{
  "n_layer": 10,
  "d_model": 448,
  "n_head": 7,
  "n_kv_head": 7,
  "head_dim": 64,
  "d_mlp": 1792,
  "vocab_size": 32000,
  "activation": "tanh_gelu",
  "norm": "rmsnorm",
  "norm_place": "pre",
  "norm_eps": 1e-06,
  "positions": "rope",
  "rope_base": 10000.0,
  "rope_fraction": 1.0,
  "qk_norm": false,
  "attn_scale": 0.125,
  "bias": "none",
  "tie_embeddings": true,
  "parallel_block": false,
  "extras": ["capped logits"],
  "init": "uniform",
  "init_std_qkv": 0.0267,
  "init_std_o": 0.00596,
  "init_std_up": 0.0267,
  "init_std_down": 0.00298,
  "optimizer": "soap_variant",
  "lr": 0.00311,
  "lr_mult_qkv": 0.4,
  "lr_mult_o": 1.22,
  "beta1": 0.95,
  "beta2": 0.99,
  "lr_head": 0.00898,
  "warmup_steps": 200,
  "schedule": "cos",
  "final_lr_fraction": 0.03,
  "batch_tokens": 131072,
  "seq_len": 1024,
  "doc_mask": false,
  "train_tokens": 414200000,
  "steps": 3161,
  "dataset": "wikipedia_en"
}
Each number is 128 + 24 x the weight over its row's rms, rounded and kept within 0 to 255. Layers, rows and columns count from 0. Numbers have three digits each. The size before them is the row's rms in percent of the matrix's.

# layer 2 attention output (transposed), 448x448, rms 0.0657, rows 101-158, columns 168-223
083:096079090089163114146088135149112142121086120147101130124123091132133138125119099122145157107119121128135114121153110117089163136136134141154119118123150118121114118098
088:081118144140121106092120121123101190089121125076127147158126121089128151144173100121137119131154094123121128127104132154115109128125152172118107135126096110139152139138
083:133108113176139108126119114110127122132134099146131160124135120109095127116155147113096102132121139155157155110071107150117172133143136127133093099082148125149154124071
083:150103102119085160082144108143161117162135159091210099158153138130109122076123156156113140140099105145115118164129117118142095122096118107109134106083134128098151165108
090:126167099148138158104079120153186145139120168156142093111103121121105185111119104138124151124166152126112118116130129107142118135123184100119080056086120143090111133117
078:100142107146142054137094130133089087128138139144152141163125127133144112164137128131113120084140127126087116112141153120130098109091116125148113084166143119169099125136
089:164143147092114120153138115136106159164118114128124180164118107145108096130083131106101119123182104137126084120123100121119101136129100113135144118120120118118118121150
087:139073140159115112111096143076123140132099102150160104146109146127103134115116193132120187136126168145137156134143126146116120134120157133113131107148134125139089184133
086:123118116111138123159128132100075136088162097140113125105139123145111124122087165067121179092131141100158091132114097142101139106140136097125170150129134145153086133147
081:109134169130150134097118120122177129140159119114081103135122123153106136107087147091120100159131184175159127144202099108129154112150125130141146090178131101176147117122
089:101090093158105111131113082066071108107094126165107140167095126141126119134128097113140112127145091165106152120105109086132146125160126145155114108121141076101089111146
084:127134128105158104149127148069130149140166109077128160115132135153144116077145130147142119109153125179103146138143144126146124113154103137143098136131117120103140122107
080:105108133151141119103099086115132106130115163155111134179110101127113152152107156124182157151159128084129144133146150152142136105101093165117103143125159137140146121143
089:083101153138145149086120120140110112103126124148133117130116098112134097131127096122130104136151156119099126173108134080136113134148141101114109140106151185107156111143
085:120135171085131121131136098139154113130114158119134122111143122141138143097163130135137106129130153120111126154122124119119177140129105093123154140114116118071110134070
088:137161173125126092089120132126151116126122114129151124137133127116172159166122133090142130122116093126156119089125088107148125072097116123100120110098142107131166103130
085:154144143113140098103151160090161163126157089111105093124126139091124125127103122161108117195185156204115110132099134166098148131113132150115146097126143101159106158163
077:089101099145076158139102149121127095116118118155111134145132166149141136148125119150166119108126141129144094166145173045130134125149092135158151159151094136095109146126
082:161131135148142114134148162113091103112118103142140155130158155101115154143126122101156103104125136137137167138116130119089109146157105159119153127145107164101195101101
081:135151136131190102121100147136145126142142125121104085132176111114109129083130088114085143137104116139105125129131133151125112114107121107136150120181122151132117164105
085:140067096140155099131146116152145115135147109132102107135113119098135122162152106155089121134115139125116167136100089125128143143137175139177104148101172138098114125123
082:127110140109125152155164066135103114117146134125157120155099119113125149122107127172137113120096146143138130155152162157121111085145165112107107090122104139102160114113
080:128147140112082134105152102107121128179100094088141110142071092132158125125097114093098119149141153099135125155143174114127105115133122111124123143145137160112135112134
085:092092095117152133081150109129110084098111107096094092167111134107110137100147115158125126089131162118072102131112095128092120123155152139130126128131135102142140162145
084:106140128121144130139108109138125133137185161157131079091133153140118104107151182143123109155133101099120145140106133171127088115151138086050132114121152142092104114185
084:096107134172123076119126176099114111136166094145096181152110105073091150120166146118136067095135143115110116127100135092163110167132168163140085092146138121125140182164
085:146106108149113137094119124135151183168160171114143097147116107103088115050123132105124125120171171153140140124160170107142115148160131101130147149111120133146100113090
105:104098091117178129136110146167120157144114148092132158134109107114103086094066179107132117137133119156097145108152107165103151111126124157130114120117135165112134094158
105:101124125163175113156129144103141134112095118149121097112131081122148113081151124140169132103133107166160181102143125116163143124117127129150151111151104136138100120094
103:144115085113130145120117135089159126071122138135113147136121089147105118140122146096145109115175118123142131176164144151097146103115132146127129166131147117162141120128
102:126136148094183157172120138160162135174115097093152125149141113104136151168153093151101147113145102136096168140122115139100135138110120113126116141156109116134083091197
104:116161076108104137096099151169171101111087141153109102126132146166148135165148171096098116111121134175130155139148197168141151136120127107123154132102113132106153142116
106:080164141116108157116123087120104108103102115140131147101083128145106149127103149174124117125114112118115124106111113133148119134148140153138057100137123170071092106145
103:180122131103136115112164147112119145137132101135185152082138124132144135101161143129127111159144107144095131120128136127127150114097115119167056150164168142107087112095
104:112088152148108142130117173189159120117153147157108116094159111143145114178153118105144136146150141119095106122137155085124192115078109124155137156159113129117137130108
103:096101102163147132090135130144125176206114134074097127169116153134157107134148133108146171123163154066128123121115166153108149138128151133130104113130115160140098119101
107:099128133131153185132125189109145167088129108082139150151159128145103104133145132089137117114088116119142126127126159165127111099106121114172135106147068139113140166070
104:133156111136155077139101137147161142111124126130161111130102159105158129157131114126159096135102124147154149102183140111118140124112151140144110167151091123128152139153
105:129112134125155129093107138152125138126094071146127162090173089123139125102088175112100147088119090121116131126125114148126116125114130140120119126106095161108134122133
110:088122125129111123107172124087130107137109111106134134096153112127082105106133148133106105112114148105106137095106136143127119109112132157108087153119140146112154147141
102:101148172099106114145104124112129128167168138089118125101153122150117143112147170110107121096161109117111157114158115074127133111122126085159144133155093150129150102136
105:082096166131134097118108156126109108100133153100126105106145114100125166114121182142125103159144125098174127105123138134112111106110114165136164099112115126112106145122
104:120151166125143132145158124154128143101088125086163095119123091156130138112095112140134152104123099151165102112116150126165143150134129173119126141099089165134132157149
109:132089158116172110101108101121126125124202107135137127160123143112115086128139069132151139133158126170113096127125115174120145115109097126115097133128168133122139094138
104:122164119128079115144078111139150108131131152148170095142114131136101132101066152147138174149106107131106119148120132123199085123129121111138143124126146128112098130144
106:125113119120110183099144113136107118134102103116097091110132085101085079178122105147115177127091117145142131112117112118111171137120110134165094112125136075116122161133
102:155145155125159155163146104130132146113157134124094123158110107161173144153130125125152124121124130152133151155123133138130114125136119151126137148179131120126147146126
108:137116140133161137136141130165119124107156140137126125143142154099143106113125151181179138091098098137165106161148147090133131130116116088115131140100122103157149142113
105:138138132120152119122114089119096098119093129173083124146128107104095087109156094109118144126147131123130165134120110147121115132123141102106181092158122154095129104147
111:118142122114117138141139120154106098100116131138160163126116149116129114082135172062090105116173147143139153146148137104137160117168143124178123097089119085106130088103
102:132097127124093172140151155119111137132111121145113140117130137094113158137170102077116120141118120141166148148150180113116169076134148051118098171097138136113123160160
108:119110145101154074118082114124140119087104148115095190168150149148103137113068136118121109096084121127128154124096108085092121134129142148156140132137133137125102131099
102:131112112157096137106136157115142127136099233099113086112116128167123094109116162133147138127115112157122149106146127107116085116128104121107163152155087109125145100124
103:109159148135106109138098135173138159160117110090137104163134145104137095140148137147144085123142145087130148123151125136100116100125084136142110141129131130103116109083
108:153147097111158087182110135145099133110164098114135107149139161123134102125141159150116117182108120132121088131152106108151124119105110150120141138098161115127104160117
098:160135148140141103139121173127113117145108105122130127116183124136171153126119101088101113135109130163152124136137101122108123183103159137155101127145116163099129133112
106:140133138119153123117138116138127136087096078149160188113150085160129143145112082143169134150093109139170136126095148160143111102124100127126130147149123117126130119119
104:109103126137090109157117147138148090119094158153136149143078175104148068125105119092077127093098138141140162098113146104177103134142105087089122137138143102125129096145
# layer 2 attention value, 448x448, rms 0.0335, rows 102-159, columns 168-223
073:144112069123139134152137129114089100131114103194126122090117124150136089096136173117140146133141142116146154085154141080128151099132139101093086118093124095107108146155
071:172163166099144114135104142153124110077123147107137101119144097135156124134124131134131142130105166093096101158168153119134089128142098129080141147119171107117132124145
074:089149112163164105130127129112158113119100075132096165137093129120123097126140106090110144133136152110132139085147069142136142123176138125129161158139140153150119114134
075:110106141086125097140112122124133086111165132113106143146145107102143093118118172117117092068117171120144118107110137137137124132128142136155120156118086138156106134091
074:189110134111140162103118136151167162122137124113105101111128127144194151075151125133154132134065119108131158094132121106108124101138182111101137107128075161119134122128
074:107130133167144104108133101113119157137147120149090103119124206113113133114132109165151104142098158117120155093139110132119105115108123145117121137141155164147155127137
074:123147127120147145156127105138143148144146134139099132106136137106155100111099140168101097127112086151120130094146146121154133089124113113123106128119138114140157124127
073:120107157129148154087118138151140151135125142107125092139119128097156100166113112135158083135121128135100138131183171118146134154126162150143121153133124100121189106108
072:157115091130144156177150113148139171165117158130173102116136137066121139184142113122111148117165124117141109169132086136106127145136164117107108178085156160110142144116
078:156140148102139152175165147153178132131135126096121129099165115133165142114100133137119147144105147111148146076134128154125090171111144133135136120155118155130143137137
076:122121143107145162136159113135146130146150138171140094124104154119092131205129153137143127156129129099119110142132106118129174135151172152147155126084172140142139180106
069:148155152182130105151114143144117124095108134153122077096155123081160124139148090101096153152152154164123121139138128111076117123102093124117114116145103107162173129105
076:107128069139124056152130119154098140131118134110135175112143138162129169122142172097139158149128112152117116086160147125103135105115134134151165144147131125144148144139
073:137129134133131154147138166128144137145152093126093127126085146108089110114101123134143157094148096128122093093103092146141116163158136126156094100130160134124168103124
076:136096064112088133133133148102106121098138146144102105130078135113100107114127106113120128135133156154098167107107114136119092127090132149126153145174100120150121107159
071:089109127149120162174093099150156103142119138147094118147132110118081080140137135098102116126107135077119189126184112104156064134176134105158156135092119149095103142125
068:143129117124148115188144134139112145120164145113163102129090073132123132164136160172116153127146151156105115081129098156141134084109107101099127119092157115134129126103
075:104105118093136134115099105125139112139114108105163143086123075144137074118165152120094135124108119143084095127117123169117129106110099119127119122136122146176125164171
074:104121157132045196135133087130115111126135104108134159152098144162154158160137123099165107164139166143120158109134125146175139104133129179133107127107139122102094145148
073:094157118132101144106090117136115152156137114151105117138114124107124136131135156111167105119105151117100141156105144138102110161146116105147141145133084100131115142111
073:149153146139149163142156146161137081145136115117117151103133110115144125140141184131102160140148108131093117089144121113133142134113131150147133131126153135140084119115
068:096138110160148112101112124139138142134148110113110102114108121119149079123145125117130138125137121165142132110138070109153159129158098132156124109098132106129079149101
073:112123122081174140119098127133108148155100111140147116140145135090138109155127157080115150175131114144120172116130112130127135114126116117125131128134165139119140129104
075:172117131141117154090163131149121104130115123150106142135112140144099180183146117123103126090123133155089120129113103102135179116193118115186147105154129124154166127137
073:146144152097094147114152134127129120117095144120108064133125155163185154144102125128138132113151131152138143061114158156129145080061103100125127106153110126164090110094
075:125158149117136123165114130114139144114132131139108142143131115105117150183083128122107133166130119118114103162110126147138146114113149162137122103130135115111128145147
116:158098103122119087128113144114141112118127107097134118125123121116147080124108145161118116152135107134084156151096139100130158125110130152116134090157131142106097099146
123:191161129157128131102068178140094112124101128087166109131131123139163118132128131149169164152132105158137180162143113094135133103124116167131135131143098152111136115114
109:094101123161086168162118130110108099150148123146113114156100127113112086120158128109105161114109124161134111129154120132094138137087115122123144127095106131132144138130
113:162097174119141098167143086129142165096122128147156120133137112119135115135117097166181075111161107143149132122175103129130151140135111148113120135113141190123100097127
119:120147119121116160156080133149154148163148203175107086103078132161139167117093128116110101139138155123130092116141161148135160105158138123135105137140102135162144147130
115:145097124134141136102132135138144101125080149159139097122093138128140142112132115134142104086151124147104113126158127161133118156103153109125139125151116142134097156127
109:112116097134109095129152160160159108154139144107109124125159091088101137088143130118099087112128083140187132128139144116120143129106129124122084132107103125122149120175
118:128138081124162168119087154134139169107111093143155156109148106152091106123142099135147152108131106170120103133111155141139178167079127128103048081135134096153094150145
116:160105104141121144104169099131120124134103156077139080171093164101113138137138114135149153121175111114120113127127114130113140115094102130123124139141142117127144115090
118:156143128091135150100145080154120104109129121133092143122154124099134080131123117143156104149128119158152058107158133158110140149135107140162149116146145115120100141150
115:110152125133100114159151144108170163119137157123138141138142159079090079125142113139161129101112107099185121109151091087119085146159145205126083126117138127107157123117
125:151091121144143166207137117126147105162104095095116130109098159104149149113116119122128125097132123133098119088150093094078143089096146114108086086108123124135127154163
118:124163149176122102083146106109142061172176125144114136101121095104124141088144100104144132147084183134109110102122144074147118118147147133140104063116145125141144155120
109:160150135171138123152110094149151159090126102114114139091151109119124107139149179098135159101097137134153135162177115112145135122117137124128101085168143120143100151134
114:082142138127119144105090114104096148123180129103146085119173092145118103143166131119120108135085103134162142094101070117154142173094173132139088131142146090103096124139
122:120112136151148113116110146107144104184133138096123099106121135134131103136133089112134123090093084122170165124140073161140080107117149116118154124155105118126176132144
126:184151118136102127102131124156134125179078138087121136125113137135110120115131149157168118101113114110143117117162125148099127146162108151147133152109138097154152095129
111:146148130162060109110153158139115116144122116172124119120137145160124122146089137148134172163096141161134155160123082124191135095121121117111132116153137072117123158140
125:089174089095161114131112088145144124167168085168121102077152098097129104129142138141134137143118136138167102132102131107182118112119119141146138146112089105157174151147
113:126152160164154155094112109154157142140135116103134147116081143089129126117111133112146088095185148124160147132112142118120136143137108120105166145115118148159152118135
119:135077155145114143137106093147098161066121118113148145132129132136160151096145126135137129120146129198153150144144131084089093109116123138120096184123163116183122073127
117:130133095118078141141082120126114123132092155156146121152131123128094113073143114129102126162106133154087120111115139132114105165126135116154143133149149117130058169119
131:159162122140124108084157108108109152162160132137143090151092172081130097160065157133116156158138108120121116140112128162119108109191112130142136146146057058104129131095
114:117107099151107128133110118147109132173136149127143122122109184120125117103139149125143135154128113091118133157129121118137157153122134128137127110072130155079069131083
118:099139110160144121151095151131139125147133091139120146106137137129122125128134134101143134095143135117165115148101130147127117110127144111099146130090120142108104150115
113:119146162143142113106143115100146090090105180131143153106116116149165137138123125091147129120124132136124140142152106120129130101114129115136102128117112129119127124098
111:147151167125086117101122166135124147084155111084146100106115125167151152132138116147128153151168141103165171178113084129136158143150103149097112089163092147150126110122
121:149143116130152172101092161113123157116123099141166112143129107138179055115159135147085143155137111104150145118115138142153130161125165117119114154105170138142147097131
117:101094083115122148138113147100121192112146120120118137144138156143151119150093131126127117132106121078130155116101146132117139137114130115135111107142139115114138125112
121:159119131125119139118115137136126117122079128119142134139163079135136090096121108138137136133157114100149130176086124080181127137153101092108099173099125128111135119136
114:133127144121095146135116094111097129117095124094125118141083205165157115118153159136129106149165112104106136110111076141168095169124088122129155077111128154132092139123
114:116115179117102172136140145114091093112112136146136130116103128100112157103103113115146147134145157128131123144142137130123164147161123144111132112125142120102095111140
# layer 2 attention query, 448x448, rms 0.0323, rows 128-191, columns 168-223
103:119119098130132149128135134133117134149110094154151140093086075182107142137127138133142169114143109117111096166075120120122110160136111112142171120137145144110124147163
097:153131104102094167113188116129112127127112133110101125066101079178168118112166150131153127135122134131107109129123174150154146183118105084155128084122124156077093141143
088:102125162093165141176103104119125141120146141129105139116145094084107108132146122144138111133120123111131138114157121152103141082144146117216099107102112125143123140125
103:186133094128089136151173136115129099133159123099114146111094139185164146113146097104178113113150162173138135097131192123101123149130092136075179123126095111100143128130
090:139146142141172133143147136160106066170159167131126146143107110135085064104180112136112159149122112121127128093137138171069119066154128156109109125103081114136135134103
106:107137129126122124098155093116124133163121125089186107141083105158139197123148158132157100134106118108126078145146129115129131125105139137101163131130115106126099120140
107:154138070117142151190145098175121169104140120115139121158077092113117095135137096151114147119152075089138108118118103123141126121149168094094178165119092093156122124147
101:121146106164099145119106106156112144146145129119133109097120064133151138121132098137147092110142094129104122148168130086158117121111106132147140185117132117087128117163
111:154115118158136175095139175158128141098104122086149173116112136129157136122134108140153155116109112129103133122107170151134108129154126144094137097106095168105083128130
099:143129158132113143159108128130119165141096128170150148106166082088122124169158149133130112177086131122159098186111153145125116122144119132157149142164151124119156118142
105:123114118093165122153104157161126132133117136178139106154107112081128090163173137136093127141103138140153116100122124163144135129128160147113108125147132117150138161101
096:117159143082172100087142137137122146159071170157136165198109150108142093162156154102165114096126143106122126120120135150157176136089124151109072111120137132115187104112
116:123146172105136150146133110106150090098094123132123071108080146112091072120119109130128167142129077123114118170110113120117123096118121108141100130099114082141117133149
108:133120103112123139064129110139111133134178129081108178133157124117150159112128116143156113147091094131121119124113116109148111149128172127134122159098120119078115139178
110:145140087116104135106102115112138137130148114122143121150153080106104106061143101097144154127099100115138134121133114154147144115168107105107143143081154106143123111122
105:086132126146105119142122143146132114111110122166104136172139156102136117123131102129156115117105153063132105144109116132104156164149096133129162081147139116111111103143
110:140121127163148108170130105153108130087099145164134134139130136118133132116125108100125141141102145148068107131111109143124172135090165162154187136133143099126100142135
116:113141142100132085157135154155115101113145131128106158103122142140105124163106153112123155157142122130108118099115118166109141067135122141110107098172178133160143176129
110:178140133106132123094129160172137124116145089136146137138122112135137086108147111150142144167100146103145072142171120114127093133122091085094109140098104116132162122128
107:138098122113128160122131156110101127133102156144140093123109112116131156102109112162128134151133147086135104142144108149099138082116121123143140128155169139144113123164
117:109126171101130156164109137131128122127158135160143096107103133119177156109151105105161131168143120148150162067118118150125139154102112136156148152125102075118131121115
105:124122132152109154159132089119157136143136112126124120091102113103158132184105144135124121096135151119145121142136134159156172125163149145151154131109152133145108104138
103:168109141109094114127147106123140134129110166113095116152160083161137094097122061160133127113135094155061117136150150134098142119121115145117126120134122130131165143164
106:150107132087140120100132126096120167198093116109154171162130154117137089142120105142099101138130171145120129115175146123137147153117126157107122138137152147111127110139
108:176122099141072111147106127138150102142143099098110113143149111105171125108165136108112130120097118155167134152164107090116158142173127102099123184113095083059149124148
122:077092119134167093122122177130120115140079156169138102152117139149089120143143154097128107137093136117135136150137144102137130174124163117057130117126080116149130130123
105:140078108130144121118118129096114125140143130115141159169124121130121099130130147125162099173139102121116095127170140152112178088113158110117102146103125114151095128118
110:114120131131111103137135143108171119138133136106125136147104122142078090152122127114136115155127150149113105152169133120055134115140145100150143160138079153109146133195
110:099109141128124123146117142120165091135119119156123159108141125151105145116099152125113140163131145134133169087140076121159147160135124135156118143138177099107174131152
108:139153135090118122127164116128147171134117131096096111125126146125095137077104110104083114140119161115124131161119135163125062144122126161108116167102142148131114133149
119:170097154155120158121142143133106155098115116122132110054130125088151142143123132117099137143133115143126106144107146150084137076144127140127144105145148148120114113114
119:133157096136081134150104106126122115099166138151142166168131125160099120133122122131151137158103173112131156147163131149083137109149192148086136132113123155124156093148
113:183103148077139118094148088157130115110141111093103129114091097137114134135174099111136157152131094136126140123086090172159104111121157129095125174150132119079087170132
099:196110088123114092117138136143095085120135146114109128134118181112139154126148141118121103147130166171138152170109122136158155141113120132095132187127144141095143167114
091:144134108165119164138162160164159117139123116183127100103101144136159120130150150110139097150160168116143108162156174146158176127142122068170151097149110157109145093117
097:120139129172143091148115131113124123154146115119148190162142124130102169151125134146111083095118141130120111117119084128149163116106111170127119139134149142150076155129
098:141132088089118139096139148146129080122092101147141154110139131086136127151158090138099124137165126066091114112129090109124149152166153145172114131143125110144129105114
096:138108151121104077134101126123104094156171179094138118118131163103099094129097152157169141067122116096116096108090112097131131141104138163143141110095131125123141134120
096:120091113142117123161114137156122154144165122132135119129120118122128174157138113132144142076152172094144137139130095114170118147110094173127118164159114116159120133098
103:102095142198125120091140117119103171138128108104170157108123111137160164147112144126159134075080153130134097115132114112090104154133082148120127122128098156114142136075
113:125120098125148097165105099138153154100173092152143131133127128139108117143111155113075164147121103140168138126110113097111195161106133135117115147082108120166166156109
106:107125131111120132111117118124133115130147048125140144098115118116128177182141131115089101138127107069131136125130126167128146169135120154099143111125131078100134134104
103:113109094078150114113148121166138122138131126128132099139125115104115080136124106086124112172128119111122152133155103151187166139169157098121118112094082083151115146144
114:119130157101136147163111152124127122130149098112106075131111107123142165115096115122109092138142132121129164129130113144164116108162169101177096152116159130104112086171
104:101091132144118126137136120132148128132102106090125120114106137140166143141145095180139115096090115128103132173182145099107101096145131125110089152119102069172170137138
098:107146067202093122110136119166130139104110151115121152123110113133129164133119148142115089094140147085142138154166129142125142152111117143134073106134122140121159123102
119:127122132127142159065188086102133129153144148109110144148108141117127125119123126165119149137129136116123131123111129102114136107138120170179109126169174141133133136130
109:114111117103155096094130123142157128152139126167136137165090127117142119056127166075157096121124154167168160134139132111139158090153098116146184136126108116136095134134
115:171150106143120127120110181141106097112119147151080116146136148111176148112115096131089111168102123147172131104120110182109106119077122150118137151135119132155158136155
109:155120119073137177123129111095138118168150106112124098118113073177090142088110134166087116161131113161154080136131131138101105142135147090128137116177123144062142124119
117:154114145114112124114150100124143130112109149151100143159152130075117185129152107132146145160113125150149134143128131146156165141113128107146149155125146119124105121125
120:127161104107119140161049132127143164138087100102156116149134127144151120121128118149114137134119053138132100144155142090093131155164152140142118194132126136099073145159
118:142113135106140136089152172164124172131153123098125086087094113132134092136144119157110122155156116128108113124120146139133086158106139135137094090158115157154104173154
104:143123103148119103099111118133102111119146134154102144164135124093116130080092119133129128152135134152185145110109157145110143105117119090123131108118117128128136148086
124:113133145149173132107159111106124157168134146146131114102135101121134141143139138145160127130122111126100101114113103083144143166094144144104114109114120136149123139142
111:157174090137166105176110150124169124119138163089160119142142140142157102127159097099126154098143103144120149101122149121138105145150118130087111144124104133136150140141
115:133128165110125100124136080093130075156157179152199118123122138115133130082152135160150169126123129157120113117080119085137123103139153110109107099166113141096126125161
111:122127109096126114102142169134127104173151087137115128118156128116128113105151124145147117143095153146111133102086165107145078161112169097121087111145135162090095194088
112:133105107115144168126110104120098113120163128164121129121120124136119133147095147104135104148113137156145154126143136176099112136131120075111161140139111171120127093117
116:125138127129172171108114152176141157116144131111161149158134139147099133169114117160130124105114083103137114167103101150111118139081148134105121103076107145109117098097
111:128147118119149144129096137168164129088104125122088159109121133135123152127114125146104125121131136146130103112139107129110142124137114133107123177099104115104129102106
118:111118126117134111142131103096102143152114096081145135140123150117182126163160171122083119104065135122134101085123111116123161132155130130081105085141185143106117097114
117:116123146130126141137151181081129163101148111106118155177100113133109159123150143120128122147121082151159147119130127103091140150126133151122138105142131126117114148125
112:134105158137132137150165130105131146141146145098132119126115183120146164109089100152117098132152127174105143136130131122185138155133126136138148115152142152096110149173
# layer 2 attention key, 448x448, rms 0.0332, rows 128-191, columns 168-223
078:146108140135123084121095128134097120136107100146106102172153112120116110066079096136091130105147131157119165090150101138120102123161146102105118091174118168136115085111
082:145090111163110090121090145141120123112139162158170155130142160131107099117066139149138109140122114152107129138104128090131136109128133112122167114137083119102138153114
085:093158098170163151143149101100114156120111157119120165104126125123129136139177118121163154116142132081114109156122138139129130132169114129101128131114169087132127063122
090:127066122128142100098124154186080101147147158111122134111146149134111107078098114140179125156128141105141100141110120109121109120101116122105110098173100147167125110124
083:101103131127108119098099170110169108056111114137125165144148159117127121114127124088097156087125093147140103103121143140111119092103150101108145122134133170132118144137
099:149149131119167122158137090141140111141120131170101133156127102154126125123145124153109110130091124200151145121113130122113099121108120122105111072120095144128145109124
101:112073154119105105140136120103172114118117127156109103108169123109126206129105129149162137113132121137107103117155149115148108118103133121132118122176152146094124168127
105:129159104065120090157137119107145088121139114171133142101131102128098156118135091134103108142108127126130151112091116164170075127156122141112126114153119093134110137121
104:141152139105096106143148110173150133138089126147127108147163097172083161153135099132162108147103130119126083168137168151154128100094110138127153154120133101132131128147
103:142114097157099115111143139125145169122149137151128096108113162162109110119183128127113142136123145125132109153146121101159128142107173115156107140123121097167144177118
122:115075145117089123104109137158105128141161123136133090155161141118133155141159111141144118097121090105104117116156108092104117095119127092119113118151126144135074156147
112:110146107132135124146109132131168102108155099112121141139153098128109137140074121129134147176120117122102104153139133135103124128131135144122149134114144101112144160153
107:175123125119073155142129112160093134153149085142133108221128090099136148137141145118119113157136091114157143093121111144132119166133114127139145149116103131075105157085
117:131163141133161118138098144167092160142173129115177157120133122126117088129147082127130156161139206109141133081094141126106111139141126152089124091144144125121160134120
110:129139124126156152106108160152118135118158130146111163131148122191083099074153171123139124142119140139155103108143122119116117125099117117104073127165107113133126140123
109:155118107116117125164154122164158149169137124093084098124147130125121121117125130097071094111098125159141073128143062135145102125102092123116090167105158184113136117156
102:112127077138132133112183081075136085125149116099132158131111189163122133135116108127156137107140106136129142111124075104106102136162154121163148127115109130117166109099
108:122131139102100135120131161127110164098127122165135072130115165109130115168145117116129120146128102117131118092127083105126090103118138097153147158128113089112136128121
110:101134118119167135130084128111078157126124106114108134110139111133068134115123138132158096106153121132127168200126205103088111116104150119134110088125089131123108077097
117:062148129168132131114114109136147118128137121081119118094136121128124175115135161122128131092124146123114154146124142151128127120143115146122082128141104127122151157131
114:155126137159085141156126121139096118167134091108125136123079155118143117169063162123124096133132109060143129150143109117149127149155150102130110098125131132152087122147
107:164148094138144133103085138112092131135137160090145098174174105157112121120152136119095167103121129151122133124120131091105110158113101105123138107125164118105144151155
106:114153119119141104134105112118099094095145114143125110153097121112129122126131157124148138150166151148128168097111089151124176142141117141108131108188113104148115092114
100:124168143141152120105142118097135131143126126090110152134107125142073120110124119140141131073136087131128114135101109115082151080121124123126146089116110091143148140111
111:126152178154130133134153139132145116095095165091115152122161106140108126136101175103090118138140150142090127119151140109107155156131129165107134114100167157122166130135
115:135132105113092141139112157113131158086106117132112135140129045125148087104116126137155121118119107146157132116167116177123159133148154160109101181119173130114130131165
113:110105116118093134089114149146117131147162109147129135116142129125151121143143150054122160160116151133103111118110131147080145114134132111108124152136122144086102137160
110:098157051123131075200141130111149137121143104106100114125099129164109112115162095119142125119132101136132136119123150125147154147117110152117116135121106126167121144120
113:143124141092118144124129111140159143143129109166142126127147093107114093173117079128085127102124122150127109120104124104152091169088144079130072125110118143130144132146
115:126086141168108086126140145113142151143129135129157085135149092120103172120108094130103141110146134136142118147133127158086157144125153140143161136166108092139123110085
114:133147144120153135129132152143139114103126143115131166106138163117159171112147132151149127129157133183162134103096160170115134143094054157116158148117098111159138115084
121:109137091126140128146100138118116139140188108084134108148157115112171127121128173117145088140172126123138161110117143138135141157170104115115132152127131094113092143103
094:131124108133096103115149098155140123152127130150170128092081157139144119138143100144103143145119116128125118143121105119115129117123135154106138117160113172096123131130
087:161163122094137131133123102106153109162125132178128132123124106153097104149162092114120100148131149117147141126114125161113144115128154133102108072133100154127097077110
096:111103148103134149109133143131092141112128133108127146175169106119142130089102113125112138128109111136127110111132141119078093143140097088167143095124137108136137117138
091:132118148113129112123130132113130128106152139114136120138119091100107116127116164114093170138131102134123109127149131095106159124128144129105139114157079101120164163110
105:098103138080094086127139145118136077123094136130108125151119125106115137134125180147164121134125103155126097157113149121093134109104158098131145121110112104120157150085
102:158151137146140149155110060150134118112136093128181130139107065133111160148135146125139148146144142098156137133085139173141145137154099163118154179116143106126163120103
093:143128137141104144058072137152140118114120118117215130155125132108155102068146112117137176202135098104098099147099105134138169171116158169128131169132127139142130157113
107:153126178164171136136120136090120141145149099137121095142117120128096108147084173070142147133116132148145115102126146132094201154103141104140132122118097151113145154140
115:134133124140088111129179124102129209103091117128174150180144110132129100156102107102112131086090113099142181136137050137182162144126152157124131134128145149144144147148
110:169120116147132091126158141102141147101112117162098158111152122098106130143106090119120145109095137141143106182127175111169095096133133154148157163168160111147161155126
103:100144141130102173088152088159147157115113148134134088147158088121137144138179104125136114100154113102087117129118146159094120124123148074137120139120106144084132110081
115:120057100138107120119145081149132124099142160120120152150103150133148109153121151130139095150115118124116137127121152068112095099106157139164093152134116082147118157159
118:117107131108151094126098131162096107097177171137182123173134099119115146141099161152141140102172123145084124097159161106087134125086105134089102124146099140111133085121
106:136119168120105149137120103110118123097107156145133134146109164149165140139143107126120151158074146170111148101118117139151171086125143111174136114160176134129076142121
113:146144127160093117137130120133109095136120175169146152116153098109097147136172121113131098112120095118119101122108115094133129157097110095093158083126104086107130138122
107:116105130102102122193153127158091115073092159168136165049126132096154193132080135131110128155162119143099114098135129138146133084100138092146106094158147156102121116106
119:163115117173082112162164091134142105143140109119132194136137105141123086155134116077105148116114098107119140117156095109140173114141139156172125159150158110146110166177
109:111157113133104124157094138159165104112144076148152144144127117117106105138131115124123114148145113127088119141092183150128164132145102187074143145128092148182117139147
118:134163129156120133093148120146087133142104157128121162150130066118138130119127132153095103163147140123110100103111180094117123144159129137114141173170137135137124129077
110:137124135096135110101142111143097139110145101138138120079156128125133136159156137133121126137110117134142157105152153155181101170133126147137139144142113152086121142134
113:156135137161111137129168132144132158079146124104144175095157154086086101135123112138136130072162118140165132146156138134139105133144076139114169095116144149135151137145
117:156095121099129139099133072159105175125093131137130136129152127120157155150136139135120135139125142106109159100131122080099120138134098170153106100130156156153100111133
119:109139140117112124142139096109146124152125159123155081141124129149130129140109158151136173101081136130075107183177163121116101122124158115159144179155117145084133150131
118:099073122112088115137099159126100139146130103114154162157133163134144068082161163139067125124141114160134158098127128095124148149096122130136138105115151164133122131122
117:098141136098104105117145125066081077094121128141120149108121144132147149099111140155122122126137175142105084144134138161112124074107134122114138132144118148154115139098
112:125092107122092144129159107133166125147145139135084072107148134099102132128150120107123096072153136107150123172097120142118105090142112134142127155065093149114109125164
117:125142121129133128129116124145109110130122148122173118182138115166147140132083149096131130138159158116143118168132135130139141100088126151141085093105112084155092093110
114:129130100092094069133143126130111135138076126125137117128099102070089100087126159099132101100093099129121143137126138142166120142103104133138125102129168159126072116122
114:162126107142095135087105143175154103109145146151139139146160169114134112128157138112122118106099134124122077152121112135106082096114151106119090144135129142144148121102
116:102145154106090115143141074170123132109161096144128166149106124146145098146158162125139111143170100086139116123156119177169106117106119112154142104142145118117148143145
121:121129133128119122157096101187098149173108128122109106123087137126129147147109160134124147133150156108100147156125130119145144081117112106186091126120124149113126122119
114:100131126130175105118146126131096147092106146100158145141104123128110132081156169141117131116126112135135154152127105148114129131125132132136093150099132112168148135093